Part of a small language model's weights: 5 heads of 64.
Each number is 128 + 32 x the weight over its row's rms, rounded and kept within 0 to 255. Layers, rows and columns count from 0. The size above them is the row's rms in percent of the matrix's.

# layer 5 MLP down (transposed), 1280x320, rms 0.0398, rows 993-1035, columns 80-159
size [102 100  99 104 119 105 107 100  96 109 102  95  95  99  99 110 100 111 104 100  98 105  89 104  95  90  99 104  95 110  95  94  93 102  94  93  99 105  98 109  99 100  92]
[[ 98 150 157 113 144 122  79 121 165 111 112 204 145 168 120 188 126 173 128 163 115 165 142 107 109 151  95 232 115 115 104 139 151 152 159 153 103 132  66 137 131 122 102 108 189 185 113 112 156 100 135 168 153 175  79 138 104  86  62 152 108 105 100 159  98 155 105 127 144  41  98 107 112 134 163 121 120  92 105 101]
 [168 122 194 135 107 143 130 100 169 158 156  96 156 155 167 133 101 112 158  99  58 142 151 143 172 154 117  89 146 153 118 184 130 160 152 105 111 164 108 111 147  76 147 148 151 153 151 158 124 162 153  86 100 109 171 125  88  54 171  73 146 177 104  93 118 131 100 179 123 149 148 205 127 153 111 115 158 116 131 140]
 [165  87 141 195 125 149 186 169 145  88 178 154 122 138 157 155 122 138 134 128  88 111 145 105 114 103 171 102 148 194 181 145 117 179 188 130 176 157 199 127 120 133 122 138 107 190 153 166 173  67 148 121 102 190 148 161 124 142 179 150 135 178 138  97 109 131 152 125 119 173 145 145 133 153 158 169 154 116 128 146]
 [121 121 107  93  93 116 128  99 144 175 218 137 131  68 105 176  97  90  82  79 111  39 107 104  69 140 106 107 151 162 164 147 159 119 163 190 132 142 140 133  78  76  88 140 113 112 127 178 179 124 118  84 161 185  80 128  74 123 151 155 121 130 110 149  90 153  93 153 106 100 107  81 143 130 117 125 176 166 113 177]
 [174  94 121 142 138 127 127 116 132  95 144 126 128  95 147  95 116 134 109  65 126 143 193 133 103 190 141 129 157 128 151 106 123 144 118 136 137  83 148 156 102 151 131 145 140 143 150 137 148 120 136  92 144 131 114 133 137 102 109 148 111 163 122 180  88 172 129 124 204 107 114 135  53 146 152 105 169 115 120 220]
 [146 170 132  96 136 134 143 106  94  76  46  96 108 154 154 152 144 148  91 107 132 172 121 101 146 111 148 123 123 138  91 124 150  76  96 129 203  98 105  76  64 120 180  81 106 110 171  89 125 121 144  73 132 165 112  76 130 149 124 229 178 150 152  81 122 196 123 181  81 129 127 143 175 109 157 165 209 105  43 108]
 [103  88  80 126 122 122 103  96  89  96  85  98 122 137 149 105 108 121 163 130  70 128 105 123 131  85 184  56 160 133  86 117 158 110 120 146 163 111  99 126  96 127 134 121  79  94 132 107 141 172 142  93 143 157 143 157 192 159 120 128  18 142 160 142 113 170 133 132 174 192 175 157 138 158 195 103 168  86 197 103]
 [ 53 151 177  92 121 157 165 101 165 154 108  72 151 227 111 138  91 109 106 157 134 121 123 131  88 123 150 171 153 144 127 161  90 145  69 121 102 150 131  50 118 134 162  82 100  82  65  58 137 101 113 106 138  82 127  98  86 131 176 154 128 131 143 102 162 131 171 179 129 117  85  95  72 173 110 102 142 184  77 114]
 [190 161 134 147 135 100 147 147  91  76 134  74 137 131 116 115 132 152  80 186  77 176  75  99 135 130 118 132 144 140 104 178 195 144  97  98 136 114 136 104  84 111 123 158 146 111 125 100  61 128 135 158  94 120 166 115  64 111 122  90 149 145 118  88 115 129 101 134 149 156 103  75 116 126 177 142 117  56 151 135]
 [118  89 108 155  74 126 124  91 185 159 122 186 161 115  95 155 187 147 146  95 121 145 147 153 105 191  93 175 107 126 144 157  84 146 116 130 151 135 168 150 156 135 100 116 144 147 173 180 145 162  99 117 100 161 122 140 146 163 191  97 166 123 102  85 127 175 109 118 121 147 100  99  75 151 144 110 160  91 139 146]
 [167  88 100 106 145  94 138 100 119 122  69 142 135 161 165 101 110 159 146 181 164 160 134 124 108 143 128 100 105 169  81 140 105 104 118  87 142 173 102 143 111 158 155 138 126 139 127 155  94  93 129 132 170 107 161 163 121 110 139 119 110 155 156 176 156 138 164 122 148  90 148 118  78  62  63 128 166 137 163 115]
 [142 136 149 121 186 153 149  91 131 171 165  79 157 145 148 149 202 180 127 148 115 146 120 122 117 151 107 119 168 135 137 127 133  84 185 117 123 105 140 121 145 109 142 157 139  83 164 165 146 217 138 185 149 146 110 101 128 119 173 121 136 139 146 131  78 172 136 127 113 102 150 105 144 157 124 158 144  96 131 138]
 [201 118  92 141 141 147 111 178 139 178 160 143 106 141  94 205 147  70 119 168  88 122 125 100 140 213 127 117 140 202 143 136  55 118 187 104 185  87  84 150 166  98 150 144 134  72 105 107 174 149 108  87 133  80 148 150 139 130 126 130 152 141 141 109  57 122  89 153 114  83  96 102 143 187 108 136 140 128 161  53]
 [128 132 129 128  94 121  70  83  56  90 117 143 121 111 125 116  92 107 123 171 205  92  69 118  71 104 115 116  80 160 132 112 166  75 119 177 163 157 113 141 143 133 110 169 138 101 117 119  95 114 106 136 177 108 158 115 177 129  98 121 137 110 117  85  57 134  82 127 178 102 132 182 101 162 138 122  82  84 146 142]
 [199 113 113  54 112 180 142 103 208 132 142 174 101 169  98 111 153  64 108 127  83 127 156 134 171 140 154 122 132 117 141 160 131 160 167 115 143 116 113 165 100 141 167  96 195 113 109 108 133 197 170 154 112 120 172  87 183  96 108 163 110 123 106  44 178 104  65  86 132 122 166  91  91  73  88 120 152 134 112 124]
 [141 150 173 101 146 134 143 204 158  90 126 106 119 147 170 188 124 176 130 124  61 167 133 123 177 185 142 146 119 106 136 121 106  99 147 127  98 197  58  95 126 112  75 173 107 143 124 125 108 139 144 134  77  96 212  86 131 108 164 149 157 105 130 101  95  55 126 194 140 169 116 111 134 110 157 161 119 111 147  85]
 [182 132 106 114 172 168  44  99 134 142 124 122 151 111 193 117 121 134  42 113 121 138 164 119 155 132 125 123 127 127 150 164 140 123 141 122 112 124  88 132 164 185  52 156 149 175 140  96 148  71 206  99 130 197 182  93 167 117 157  79 142 123  78 153 163  73 105 179 109  89  86 119 116  48 112 182 190 226 158  92]
 [ 98 144  68  97  97 143 132 173 178 149  77  93 206  77 118  84 134 115 147 134 120  89 180 135 112 161 137  55 130 148 129 171 116  80 140  78 114  87 124 141 116 124 165  87  79 105 134 115 157  80 130 143 201 144 143  76 125 117  98 158  94 105 149 162 144 138 148 117 129  87 130  78  98 171 117 170 243 137 130 131]
 [108 114 127 139 111  78 136 157 189 124 122 120 150 187 106 131 108 131  78 147 141 160 107 135 166 131 147 113 114 111 214  63 138 148  96 138 215 113 113  85 141 128  87 135 160 113 154 165 130  68  95 139 134 123 105 145 109 121  89 142 109 141 148 177  86 158 120 192 113 163 143 151 119 121 138 133  91 135 119  80]
 [ 74  83 126  55  72 165 130  94 161 125 192 105 122  92  90 113 137 142 203  60 144 155 115 189 174 156 129 156 128 160 114 188 145 181 123 137 127 111 103  98 134 145 126 168 118 166 183 114 105 128 133  86 111 148 148  96  22 129 147  88  52 178 113  96 202 107 133 123  78 123 138  95 142 139 127 149 139  54  95 144]
 [ 49 128 146 135 107 194 105 189 126 124 117 158 138 124 122 143 114 169 105  93  70 122 124 142  94 154 134 149 123 103  98 143 124 141 198 159 137 115 120 106 185 189 152 110 150 123 154  27  79  89  85 121 122 108 113 126 106 126 124  85  89 133 123 141 138 119  85 139 138  83 149 178 111 126 111 128 130 157 151 147]
 [128 136 106 143 108 125 169  70 139  91 181 135 155 135 107 104 145  97 127 142 138  94 163 153 154 126 123 145 122 203 158 124  94 131 133  92 153 134  70 193 126 139 100 138 179 132  71 137 158 159  91  43 142 144 166 107 160  52 146 117 127 166 186 148  81 119  61 117 122  93 137 156 126 167 173 146 100 132 100 155]
 [164 128 123 124 129 133 101 161 132 144 119 106 144 131 233 134 151 131 106 140 139 128 100  94 100 143 102  93 124 147 155 182  88  68 138 126  56  85 138 110 135 128 134  96 126 121 169 140 181 128 130 140 199 117 148 124 143 116 180 230 113 103 142  91 102 122  98 139 140 130 135 198  90 112 161 127 180  97 142 102]
 [168 150 159 128 147 123 108 138 113 170 144 172  85 111 112 172  87 137 174  74 116  77 200 102  93 125 116 111  97 117 149 165 162 217 117 168 132 124 148 133 123  99 122 146 125 148  72 116 171 120  87 139 156  12 144 128 116 171  91 155 148 127 102 119  90 167 110  48 165 119  93  92 127 136 126 164  64 115  90 112]
 [121  86  67 135 141 190  71 163 193 149 155 139 138 157 123 160 117  66 127 155 138 137  98 128 123 182 151 121 150 151 164 111  96  92 145 128 119 125 156 130 161  96 134 103 124 143  70 161 111 116 117 187 145 132 120 187 134  34  90 159 166 134 169 114 141 175 163 104 129 127 208  89  71 140  95 153  82  97 147 100]
 [153  66 134 136 110 170 112 107 142 221 166 162 193 174 152 135  74 164 137 145 153 129 128  67 110 116 147 117 104  94 143 111 111 118 144 158 113 119  89 129  85 155 123 123 162 109 135 121  88 115 136  97 144 153 126  95  80 144  93 106 101 115 128 189 123 167 102  81  61  99 165 111 115 150  96 114 118 199 130 153]
 [ 88 117 103 119 171 113  97 125 140 103 115  91 122 119  90 124 112 134 152 123 141  81 139 190 122 185  80 124 137 135 137 128 136  81 131 134  89  97 183 176 122 112 124 173 131 122 119 154 106 167 141  93 155 187  93 145  55 128 121 127 128 131 150 125 125  96 163 111 126 156 155  89  91 112  71 179 126 102 104 113]
 [127  93 166 139 116 119 104 110 140 123 149 114 119 125 148 156 142 130 156 153 183 169 122 122  99 149 135  76 145 173 128 134 126 106 106 180 157 152 171 190 109 139 151 119 141 140  72 189  85 136 115 137 108 108  73 151 132 149 195 146 116 170 129 125 107 169 185  95 172 180  60 161 129 163 142 133 189 149 125 113]
 [164 156 211  90 118  69  74 112  90  75 148 153 147 110 140 110 155 148  86 135 136  59 138 102 106 135 137 152 129 113 144 144 130 121 139 146 168 149 149 149 129  70  92 126 166 158 195 156 159 124 151  91 132 117  72 103 167 155 131 120 106 135 142 182 157 123 121 122 143  68 131 102 114 169 116 146 160 143 115 126]
 [ 31 118 135 107  96 130 140  85 105 116 132 162 100 146  98  91 105 124 170 130 124 111 125 115 155 126 176 100 142 128  77 108 134 124 127 100 129 105 176 143 118 131  89 100 144 132 157 137 118  65 118 128  85 141  80 105 110 188 130 123 100 134 141 145 140 114 132 159 119 122 143 186 167 103 167  99  89 115 102 136]
 [ 74 117 142 163  96  52 104 105 116 103 106 119 138 165 106 194 202  94 154 157 159 158 119 154 182  94 133 106 143 113 144 144 138 133 141 108 101 171 103 151 104 130  91  74 137 161 100  76  91 149 131 126 149 126 108 184 166 105  81 178 132 131 184 124 141 118 132 181  93 144 132 204 120 145 140 104 155 157 116  55]
 [ 99 127 111 152 121  87 131 113 135 124 156 115 143 113 115 144 171 135 100  45 117 131 144 162  83  98 110 179  69  49 101 105  95 156 161 175 207  90  91  73 124 130 156  38  98 136  83 104 146  93  65 117 137  93 100 141 187 146 119 140  80 160 103 125 155 139  95 130 146 171  84  56 148 133  92 129 113 147 168 148]
 [ 52 137 102  98 108 127  96 102 125 130  85 153 173  91 122 158 102 167 127 138 182 126 208 124 145 108 133 170 129  80 178 150 126 123 130  97 154 139 173 131 134  57 109 104 181 185 127 148 137 130 104 138 141 137  82  95  85 152 121 172 179 115 104  95 123  87 129 146 143 130 141 163 139 120 143 118  91 120 108 159]
 [102 175 116  85  83 109 111 110 146 190 150 117 121 185 164 132 109 131 178 133 123 118 103 114 132 112 123 186 155 172  94 125 127 156 100 123 135 137 147 121 102 144 162 132 112 114 184 104 136 116 129 146 143 108 119 196  97 160 134  68 125 111 103 159 150 165 101 111 146 107 137 119 116 172 114 122 122 109 109 129]
 [161 139 120 147 151 162 163 148 154 165 161 144 171 117  81 121 133 101 142 157 129 142 140  94 130 136 157 197 157 111 157 165 139 140 119 152  99 115 129 116 142 156 105  87 139 129 106  92 128 167 161 105 124 189 123 106 143 106 103  68  86  90 130 119 136 150 122 108 149 101 122 135  88 140 136 103 191 122 157  96]
 [150 107 138  84 211 140 120 125  80 131  36 139 113 147 155 127 163 139 143  78 172 119 145 130 178  80  53 108 148  72 110 110 168 100 129 110 119  97  79 170 144 130 116 110  87  65 157  85 127 123 145 170 142 129 114 142 123 157 124 141 105 180 182  54 104  87 140 142 160 171 147 181 112 103 167 188 119 176 144  95]
 [132 139 141 157 137 138 192 213 108 142 131 114 105 181  95 153 132 100 140 134 139  89 102 134 144 130 133 168 117 135  98 117 183 125 126 131 185  86 150  49 103 142  94 125 103 113 101 112 113  90 133  90 161 120 151 152 131 126 128 131 107 110 170 127 120 133  69 141 167  95 111 136 104 147 115 157  84 192 145 148]
 [ 86  97 156 110 128 124 157 141 189  90 136 114 172 138 104 119 171 100 123 142 135 147 116 110  80 178 133 163 113 104  87 124 119 116 156 163 145 100 118 153 162 129 149 117 147  71  92 125  79  85 127  57 135 154 160 123 136  77 160 113 114 182 125  43 167  86 167 124 145  98 158 186 190 108 110 139 132 123 100 143]
 [142 182 139 115  90 115 140 116 108 150 160  98  90 150 126 167 135 126 143 166 189 123 123 102 150 168 104  90 108 166 132  93 121 145  96 137 100 165 167 175 101  92 142 149 160 116 129 107 122  94 135  76  43 101 158  86 110 117 157 206 184 139 134 169 141 161 122 110 124 116 152 165 132 154 160  93 127 109  87 130]
 [116 153 166 126  89 139 123 129 152 164 191 177 186  51 206 128 147 155 136 131 136 120 184 112 137 131  58 144  95  80 164 139  91 160 187 101  94 134 129 125 132 164  90 118 160  90  92 133 136 112  81 179 137 123 121 153  94  62 126 150 116 152  76 100 172 134 181 144 114  90 153 107 136  87 128 128 101 194 122 184]
 [141 147 114 132 170 151 171 138 168 118 127 129 126 126 148 156 153 124 156 107 140  93 124 153 126  95 112 108 106 162 105 132 112 130 141 104 103 104  73 128 199 111 120 152 119 167 169 167 115  82 117  88 116 211  69 116 136  83  75  77  71  63 135 108 134 166 108 178 186  72 103 137 109 104 134 147 135 167 148 101]
 [132 129 131 174 120  96 116 161  81 122 160 153 169 109 112 147 161  93 134  72 125 128  96 178 131 161 109 132 107  93 108 116 134 115 142 114 138 135 147 122 160 156 108 107 181 139 137  54 123 107 116 154 120 123 147 162  25 106 184 130 180 115  76 119 137 163 122  93  97 104 148 123 103 173  98 103 151 141 194 162]
 [ 97 116 128  73 168 109 114 126 146 135 110 107 138 111 206  86 118 118 107  95  99 143 179 117 129 172  64 129 116 142 148 143  57 136 104 109  63 111 154 129 177 187 136  71 108 129 110 152  97 117 134 107 153 104 107 117 118 145  83  89 162 109 127 144 127 114  96 128 114 103 117  82  79 115 155  95  97 136 156 187]]
# layer 5 MLP up, 1280x320, rms 0.0398, rows 994-1035, columns 80-159
size [ 97  94 138 119 105 101  99  96 106  98 101  94  97 107 100 101 102 102  99  94 101 102  98  98  95  96  98  94 100  98  95  91  95  93  98  95 103  95 112  99 123  90]
[[ 98  82 129 134  99 118  88 138  88  61 105  94 144 167 141 119 111 176 132  83 126  97  84 107 101  88 161  98 160 110 185 107 123 124 184  86 134 153 176 129 121 111  73 144  97 156 151 150 171  72 131 149 148 121 137 108 106 205  90  84 154 131 100 175 134 122 158 145 140 122 147 173 141  51 145 119 103  82 100 228]
 [165 150  90 124 123 177  69  85 142 188 128 138  70 149 116 183 132 170 113 116 138  79 107 155 129 174 167  51 146  41 126 167 169  87  83 128 111 143 111 136 202 129 146 197 162 178 110 154 128  88 119 130 193  96 143 162  98 182  97 137 148 143 103 167 159  86 142 172 100 111 141 160 125 107 145 149 128 174 134 153]
 [192 118 102 107  94 139 131 132 152 147 133 104 103 123 107 135 168 154  92 109 162  97  94 123  72 159  93  89 113 138 115 166 128 133 103 169 154 149 138 129  76 119 104  95 114  98 142 182 182  84 124 145 116 150 135 147 106 169 141 140 168 135 152 121  67 108 121 118 139  63 158 151 109 123 122  60  87 136 161 202]
 [ 83  78 104 186 176 149 133 101 128 120  98 116 100 122 128  75 162 109 115 105 175 163 134 124 129 155 144 175 105 108 164 192 173 133 140 152 103  97 174 113 108 141 142 143  91 118 153 173 140  59 129 137 109 122  84  80 127 142 172 101 134 129 129 130  50 146 114 119 166 131 107 176  98 135 142 130 145  88 118 111]
 [150 151  96 146 167 174 124  97 131 146 178 145 104 119  83 169 130 101 135 172 149 101 182 133  70 131 103 147 133 151 141  95 116 111 130 113  65 195 133 144 120  70  37 181 136 103 110 130  77 156  83 113 114  81  90 139 140 168 109 114  73 131 150 132  89 104 114 100 128 111 146 134 126 138 151  98 107 148 193 173]
 [157 151 136 117 113 127 151 134  90 151 145 112 130 138 105 111 131 102 104 131 170  89 108 105 138 151 157 121 175 122  79 142  91 135 127 154 134 186  77 125 194 108 172 175 130 122 204  94 141 127 120 121  78 109 144 189 157 170 159 128  71 127 152 170 154 130 194 133 105  69 142 142 133 136 199 111 101 154 160 159]
 [ 89 142 141 145 136 163 121  81 159 162 166 160 141  96  77 115 153 115 104 196 157 178 138 175  68 127 124 177 117 126 157 147  88 128 123 138  73 143 136 110 156 142 109 125  95  62 181  51 131 115  58 156  88  84 123 191 114  92 149  95 111 137 117 103 137 118 178 161 122 110 101 217  95 138 150  49 114 141  93 165]
 [102  71 143 132 117 189 160 114 146 165 189 106 165 131 107 119 182  95 128 108 133 119  82 114 114 163 135 147 159 110 154 119 110 159 153 143 139 100 171 144  93 109 108 104 142 153 174 142 130 116  98 107 127 135 124  94 140 177 147 120 143  78 127 122 109 118 170  95  72 117  69 123 121 142  74 108 154 171 119 175]
 [121 121 118  96 140 130 174 112 160  92 141 173 108 150 129 135  97 117 120  94 103 145 122 140 126 108 141 127 134 174 143 120  98 173 125 170 119 152 180 133 141 109 146 148 140 124 139 137 120 162 109 114 149  83 103 167 161 187  59 180 111 129  70  85  81 101 103 133  58 122  95 129 102 149 117 135 138 153 121 136]
 [114  96  95 123 155 157 125  98 104  74 130 138 171  76 115 120 120 181  93 171 165 143  78 117 101 108 139 169 189 158 109 165 156  45 137 144 130  98  85 116 110  65 125 143 160 148 178 123 175 130 149 108 100 169 170 108 133 121 135 142 142  70  93 180 103 153 157 183 168 124 225 189 136 102 100  39  84 182 127 123]
 [111 155 178 158  42  99  99  88 173 122  95 155  89 141  96 149 118  97 213 126 139 137 122 137 151 157 105  63 130 131  76  90 105 168 139 146  99 115 106 127 137 168 178  86 137 134 102 141 112 122 138 131 155 103 103  75  94 152 169 120 175  82 115  92 158 104 110 120 110  97 138 104 100 137  88 166  87 131 149  97]
 [119 117 126 158 103 124 171  84 118 146 140 132 189 120  72 141 136 120 124 179  52 147 107 170 116 127 161 159 179  77 132  99 116 135 133 115  88 124 184 105  37 127 154 157 136 156 147 142 119 156 188 128  55 108 145 107 134 124 125 176 126 115 120 117 145  96 103 139 166 160 155 206 159 116 149 108 147 124 110 101]
 [158 119  36 114  70 176 111 123 156 111 150 125  79 140 139 104 118 130 115 135 202 107 131 133 143 158 167 151 126  44 160 133 135 142  78 152 167 154 131 100 133  62  88  88  92 134 135 147 109 147 146 124 117 100 100 132 176 104 157 112 156 127 110 120 105 164 147 108 115 132  93 125 172 117 166 163 147 136 112 137]
 [155 169 115 152 187  62 114 131  96 117 171 162  78  96 121 111 143 156 170 110  80 142 139 200 114 103 142 148 110 154  86 172 142 184 154 142  71 129  79  99 110  51 124 167  97  95 164  93  90 142 121 126 104 145 174 146  77 138 159 172 123 112 130 208 151 125 153 197 170 149 102 172 143  77 164 115  90 109 133 136]
 [ 98 164 117  94 177 194 150  94  98 135 169 137 135  54  97 189 202 145 169 148 186  85 136 154  90 157 138  79 151  71 118  81 107 174 140 148 151 162 100 157 110 102 173  87 151 127 138 118 128 139 160 119  65 157  85  97 120 150 125 163 239 118 107 102 127 113 150 104 142 129  88 116 152 140 138 120 125 118 123 173]
 [144 114 170 139  76 225 103 128 134 138 155 131  90  93 151  94 125 157 146 128 118 168 161 104 187  84 141 137 133 149 139 165 134  94  81  94 101 155 114 122 122 113 121 167 116 179 188 137  84 105 181 148 110 124 100  83 118 110 110 144 194 114 109 148 143 107 149 175 124 144 160 191  92 135 126 123  88 128 128 140]
 [162 105 153  99 107 130  96 151 105 171 148 116 128  65 138 171 124 123 155 142 141  76  67 145  84 120 149 140 106 117 114  99 139 130 167 138 166  88 144 129  82 140 137 158 144 186 199 165 152 170  87  69 117  54 145  78  84 134 193 188 183  48 126  84 126 149 119 136 133 163 127 152 123 100  92  92 104 111  97 168]
 [174 116 141 175 114  91  81  60 151 103  93 125 113 194 150 111 112 156 124  98 192 112 138 213 164  98 106 200 129 209 184  61 102 127  87 135 110 116  62 105 165 134 146 160  34 198 149 114  57 121 142 109  74 146 130 108  97 101 141  96 158  88  81 151 128 184 140 156  74 136 144 124 146 121 124 129  76 122 118  64]
 [ 70 144 113 119  84 157 109 106 104 107 100 163 122 148 129 165 135  76 139  95 163 138 105  82 130 125 152 148  86 160 141 129 136  91 176 113 127 115 153 182 148 184 129 135 106  92 150 170 131 118 152 154  97 142 133 166 129 101  83 104 152  90 144 155 146 131  88 114  88 157 111  93 122 143 103 109 114 205 187  65]
 [148 157 117 134 132 112 167 108 121  92 138 125  97 158  89 129 176  83 145 122 153 211 164  96 143 136 171 146 110 107 133 112 139 120 130 101 119 137 162  47 130 132 180 105 155 156 176 138 160  96  57  94  48  77 169 111 123  98 130 175 133 161 107 127 136 153 138 116  50  97 138 131 116 125 134  72 145 135  75 206]
 [ 65  90 119 166  57 124 171 111 189 130 146 100 142 128 133 151 133 199 148 115  94 173 118 202 101 177 107 128 153 138 135 122 140 150 127 127 153 125 139 137 156 162 171 147 109 141 126 140 191 205 124 116 134  99  35 169 136 146  75 114 140 139 159 145 124 140 127 160  95  88 100  88 150 172 134 125 119 137 135 130]
 [126 118 124  97  96 150  96 125 107 143 150 162 136 111 163 140 148  68 152  92 135 148 117 134 195  96 185 167 121 165 100 134 143  73  76  95  80  37  86 119  90 151 138 149 131 174 107 177 125  76 157 128 113 111 109 180 131  36 169 183 131 144 101 147 130 133 122 200 150 140 143 162  98 145 187  92  76 118 129  97]
 [107 146  70 146 152 117 110  93 146 123 150 141 137 177  98 147 126 120 195 122 125 107 171 134 116 104 152  24  89 171  92 124 167 125 131 127 120 125 172 135 118  82  94 143 124 109 171 131 167 118 134 105  92 130 138 159 130 104 171 201 118 108 150  94 151  99 108 119 136  72  81 113 145 149 131 126 175 119 145  67]
 [123 151 174 160 101 139 119 147 123  58 120  45  89 110 122  79 156 204 161 144 140 137 187 121  88 136 104 108 106 117 128 134 183 151  98 101 141 131  93 160 125 173 150  96  75 113 124 124 119 144  81 101 133 126  74  98 140 146 119  83 125  96  83 103 144 143 123  94 116 103  82 112 203 168 174 113 139 151 145 151]
 [100  80 119 114  98 120  85 140 136  73  78 126  55  88 117 160 123 121 125  90 119 168 114 147 117 145 136 144 150 124 142 132 151 102 137 104 128 168 153 119 111 120 143  79  99 111 116 160 170 147 141  97 112 123 128  54 120  71 152 150 114 135 126 134 103 120 153 127 108 101 122 182 149  88 142 134 107  85 133 122]
 [129 191  68 132 147 117  83 163  98  80 125 150 125 134  97 149 120 145  90 130 191 139 118 127 152 113 164 138 191 105 150 104 139 129 101 129 119  80 142 182 122 107 142 134 125  76 132 125 138 169 114 104 101 128 164 121 129  98 100 124  83 126 148 149 107 108 114  79 124 113 148 131 128  75 127 115 124 148 128  74]
 [ 82  95 109 136 118 117 136 116 120  97 100  83 142  85 124 150 100 128 139 213 117 151 128 113 153 126 182 105 154 168 176 161 130 133 152 128 107 154 191 104 141 108 164  54 140 135 130 148 119 111 134 148  46 106 107  80 127  33 170 138 130  72  95 134  89 112  66 139 107 140 144 109 107 147 140 183 166 119 151  99]
 [134 135 144 168 137 144 146 132 113 137 148  56 120 189 116  98 111  93 134 123 138 148 116 132 214  71  82 100 181  79 166  79 132 144 146 186  72 149 206 175 158 106 124 119 115  80 110 119 119 133 101  63 111 155 140 186 118 161 124 187  99  90  94 127  67 140 167 166 145  89  68 103 118 137 117 204 125 134 123 116]
 [185 190  99 136 153 123 117 127 120 135 117  89 145 106  73 121 128 110 147 148 125 104 122 145 173  91 134 125  97 126 132  85  42 144  84 123  95  98 174  99 184 146 150 141 136 164  91 138 113 140  91 143 133 119  31  67 142 175 139 148 129 139 183 101  89 116 132 120 156 100 158 179 129 137 159 170 133  96  41 129]
 [140 143  65  43 196 160 142  83  94 140 120  85 102 151 168  98  49 155 130 102 117  84  68 120 128  87 147 120 168 153 144  81 176 111  91 129 117 108 146 122 140 193 192 164 126 103 152 119 138 124  90 103 134 170 144 132 163 194 119 104 181 144 185 115 107 102 156 122 136 144 156 126 123 160 147  81 116  88  92 182]
 [ 90 144 129  94 165 177 167 126 124 120 173  81  82  96 115 151 136 112 194 181 116  65 121 101 167  99 115  81 133 128 146  65 215  76 118  40 146 173 158 103 112 160 169 141 146  92 151 205 138 161 117  86 131 153 129 126 110 190 112 168 108  64 161 141 127 144  70 152 132 121 107 144 138 117 167 132  84 164 123  89]
 [152 111 145 120 142  76 171 144 128 124 127  78 103 212  92 140 141 108 149 150  54 153  75  88 108  79  97 162 116 178 169  76 144 158 172 129 132  96 145 166 131 135 130 112  95 106 141 118  93  97 209 118 117  84 113 103 133 106 107 103 128 108 140 105  70 118  84 122  82 105 109 139 126  72 159  76 195  71  41 170]
 [143 187 152 150 144 131 137  37 155  75 126 115 128 137 141 106 168 152 104 177 115 160  65 112 144 110 149 164 142 196  82 108 112 138 197 114 134 145 174 158  98 100 167 133 129 148 107 157 129 114 139 110  86 175 160 147 203 159  97  59  89  82 159  78 128 108 115 141 117 147 115 184 134 124 149 164 156 138 142 149]
 [ 98 127 144 157 105 123 119 109 105 110 161 124 122 126 124  71 144 126 129 123  84 139 145 147 114 157 114  99 189 164 133  37 107 130 120 100 133 127  96 130 182  67 174  85 106 101 148 156 121  71 134  59 148 147 121 149 131  95 140 102 155 110 127 140  74 139 166 123 147 105 145 109 148 133 144 116  69 117  99 105]
 [229 147  87 160  72 139 135  98 113 192 212 116 147  86 118 141 102  90 158 118 113 142 158 129  76  93 135 143 113 137 130 155 118  87 181 134 142 169 133 148 179 164 182 163 139 180 114 107 100 115  87 151 138  64 137 104 142 121  57 130 156 128  78 146 122 154 134 149 124 110  95 182 136  76 165 115 129  72 137 173]
 [128 121 104  63 128 154 127  65 137  95 151  97  92  80 108 207 147 141 141 163 145 108 121  98  89 137 149 104 169 138 162 124 110 135 161 128 101 223 116 120 121 122 105 165 159 158 132 153 145 166  90 171 150 126 139 127 124 163 173 131 144 156 130  72 118 152 126 105 135 136 152 205 119 122 120 102 122  91  98 144]
 [133 169 111 189 102 193  62 121 164  86 150 120 121 119 124 189 101 162 146  87 113  97 140 129 103 166 109 111  76 148 122 194 127  97 128 106 164  85 159 151 160 139 198 124  95 113 106 134 112 168 159 125 118 159 109  96 173 150 141 142 178 131 121 112  62 145 119 168  72  61 127 100 151  90 127 120 119 170 179  79]
 [176 133 191 111 116 189  95 163 163 132 178 124  85  78 158 184 105 183 121 140 130 125  98 143 133 145 122 115 126 233 159 117 138 148 111  78 163 168  90 137 127 137  92 174  98 102 143 159 123 145 113 142 171 123 142 198 172 111 100  83 180 101 185 127 114 193 143 103 123 163 128 130 118 124 126 102  70  86 121 177]
 [ 74 105 162 106 188 121 122  85 192 152 122 128 137 109  91 136 114 120 129 162 140 196 132 196 159 141 130 105 167 123 110  99 149 175 137  81 148  86  76 140 145 153 154 141 124 149 134 122  91 145 140  84 109 119 156 133 147 110  99 121 109 120  99 102 105 108 121 134 151 145 127 107 165 178  99 146 146  92 116  83]
 [101 201 195 133 136  99 110 151  63 140 111 157  86 165  94 109 210 133 123 170 124  61 114 108 119  85 145 110 173 124 104 150 125 121 146 121 112 132  96 120 116 100 179 163  71 215 127 104 105 100 112 119 102 125 114 130 157 105 142 119  96  76 161 164 127 129 157 110 151 120 185 165  97 121 141 130 183 132 175  79]
 [138 129 120 128 107  93 133 128  41  73 178 159 130 113 132 149 164 146  64  71 132 165  92 123 169 137 158 133 138 130 105  86  98 162 140 136 181 159 213 129 155 144 133 195 172 120 144 146 132 119 124 161  90 131 128 137 110 154 127 126 161 151 178  68  98 176 111 105 150 168 143 112  76 138 107  92 110 106 133 117]
 [ 99 141 138 112  58 117 102 118 138 184 148 103 100  63 104 154  90 103 138 138 177  93 108 117 123 119 124 141  92 102 151  63 125 140 184 165  93 229  83 112 154  89 117 152 168 106 153 163 109 123 145 218 128 151 132  79 105 154 103 102 175 153 131 113 137 113 171 169 172 127 150 143 130 107 136 139 109 146  92 174]]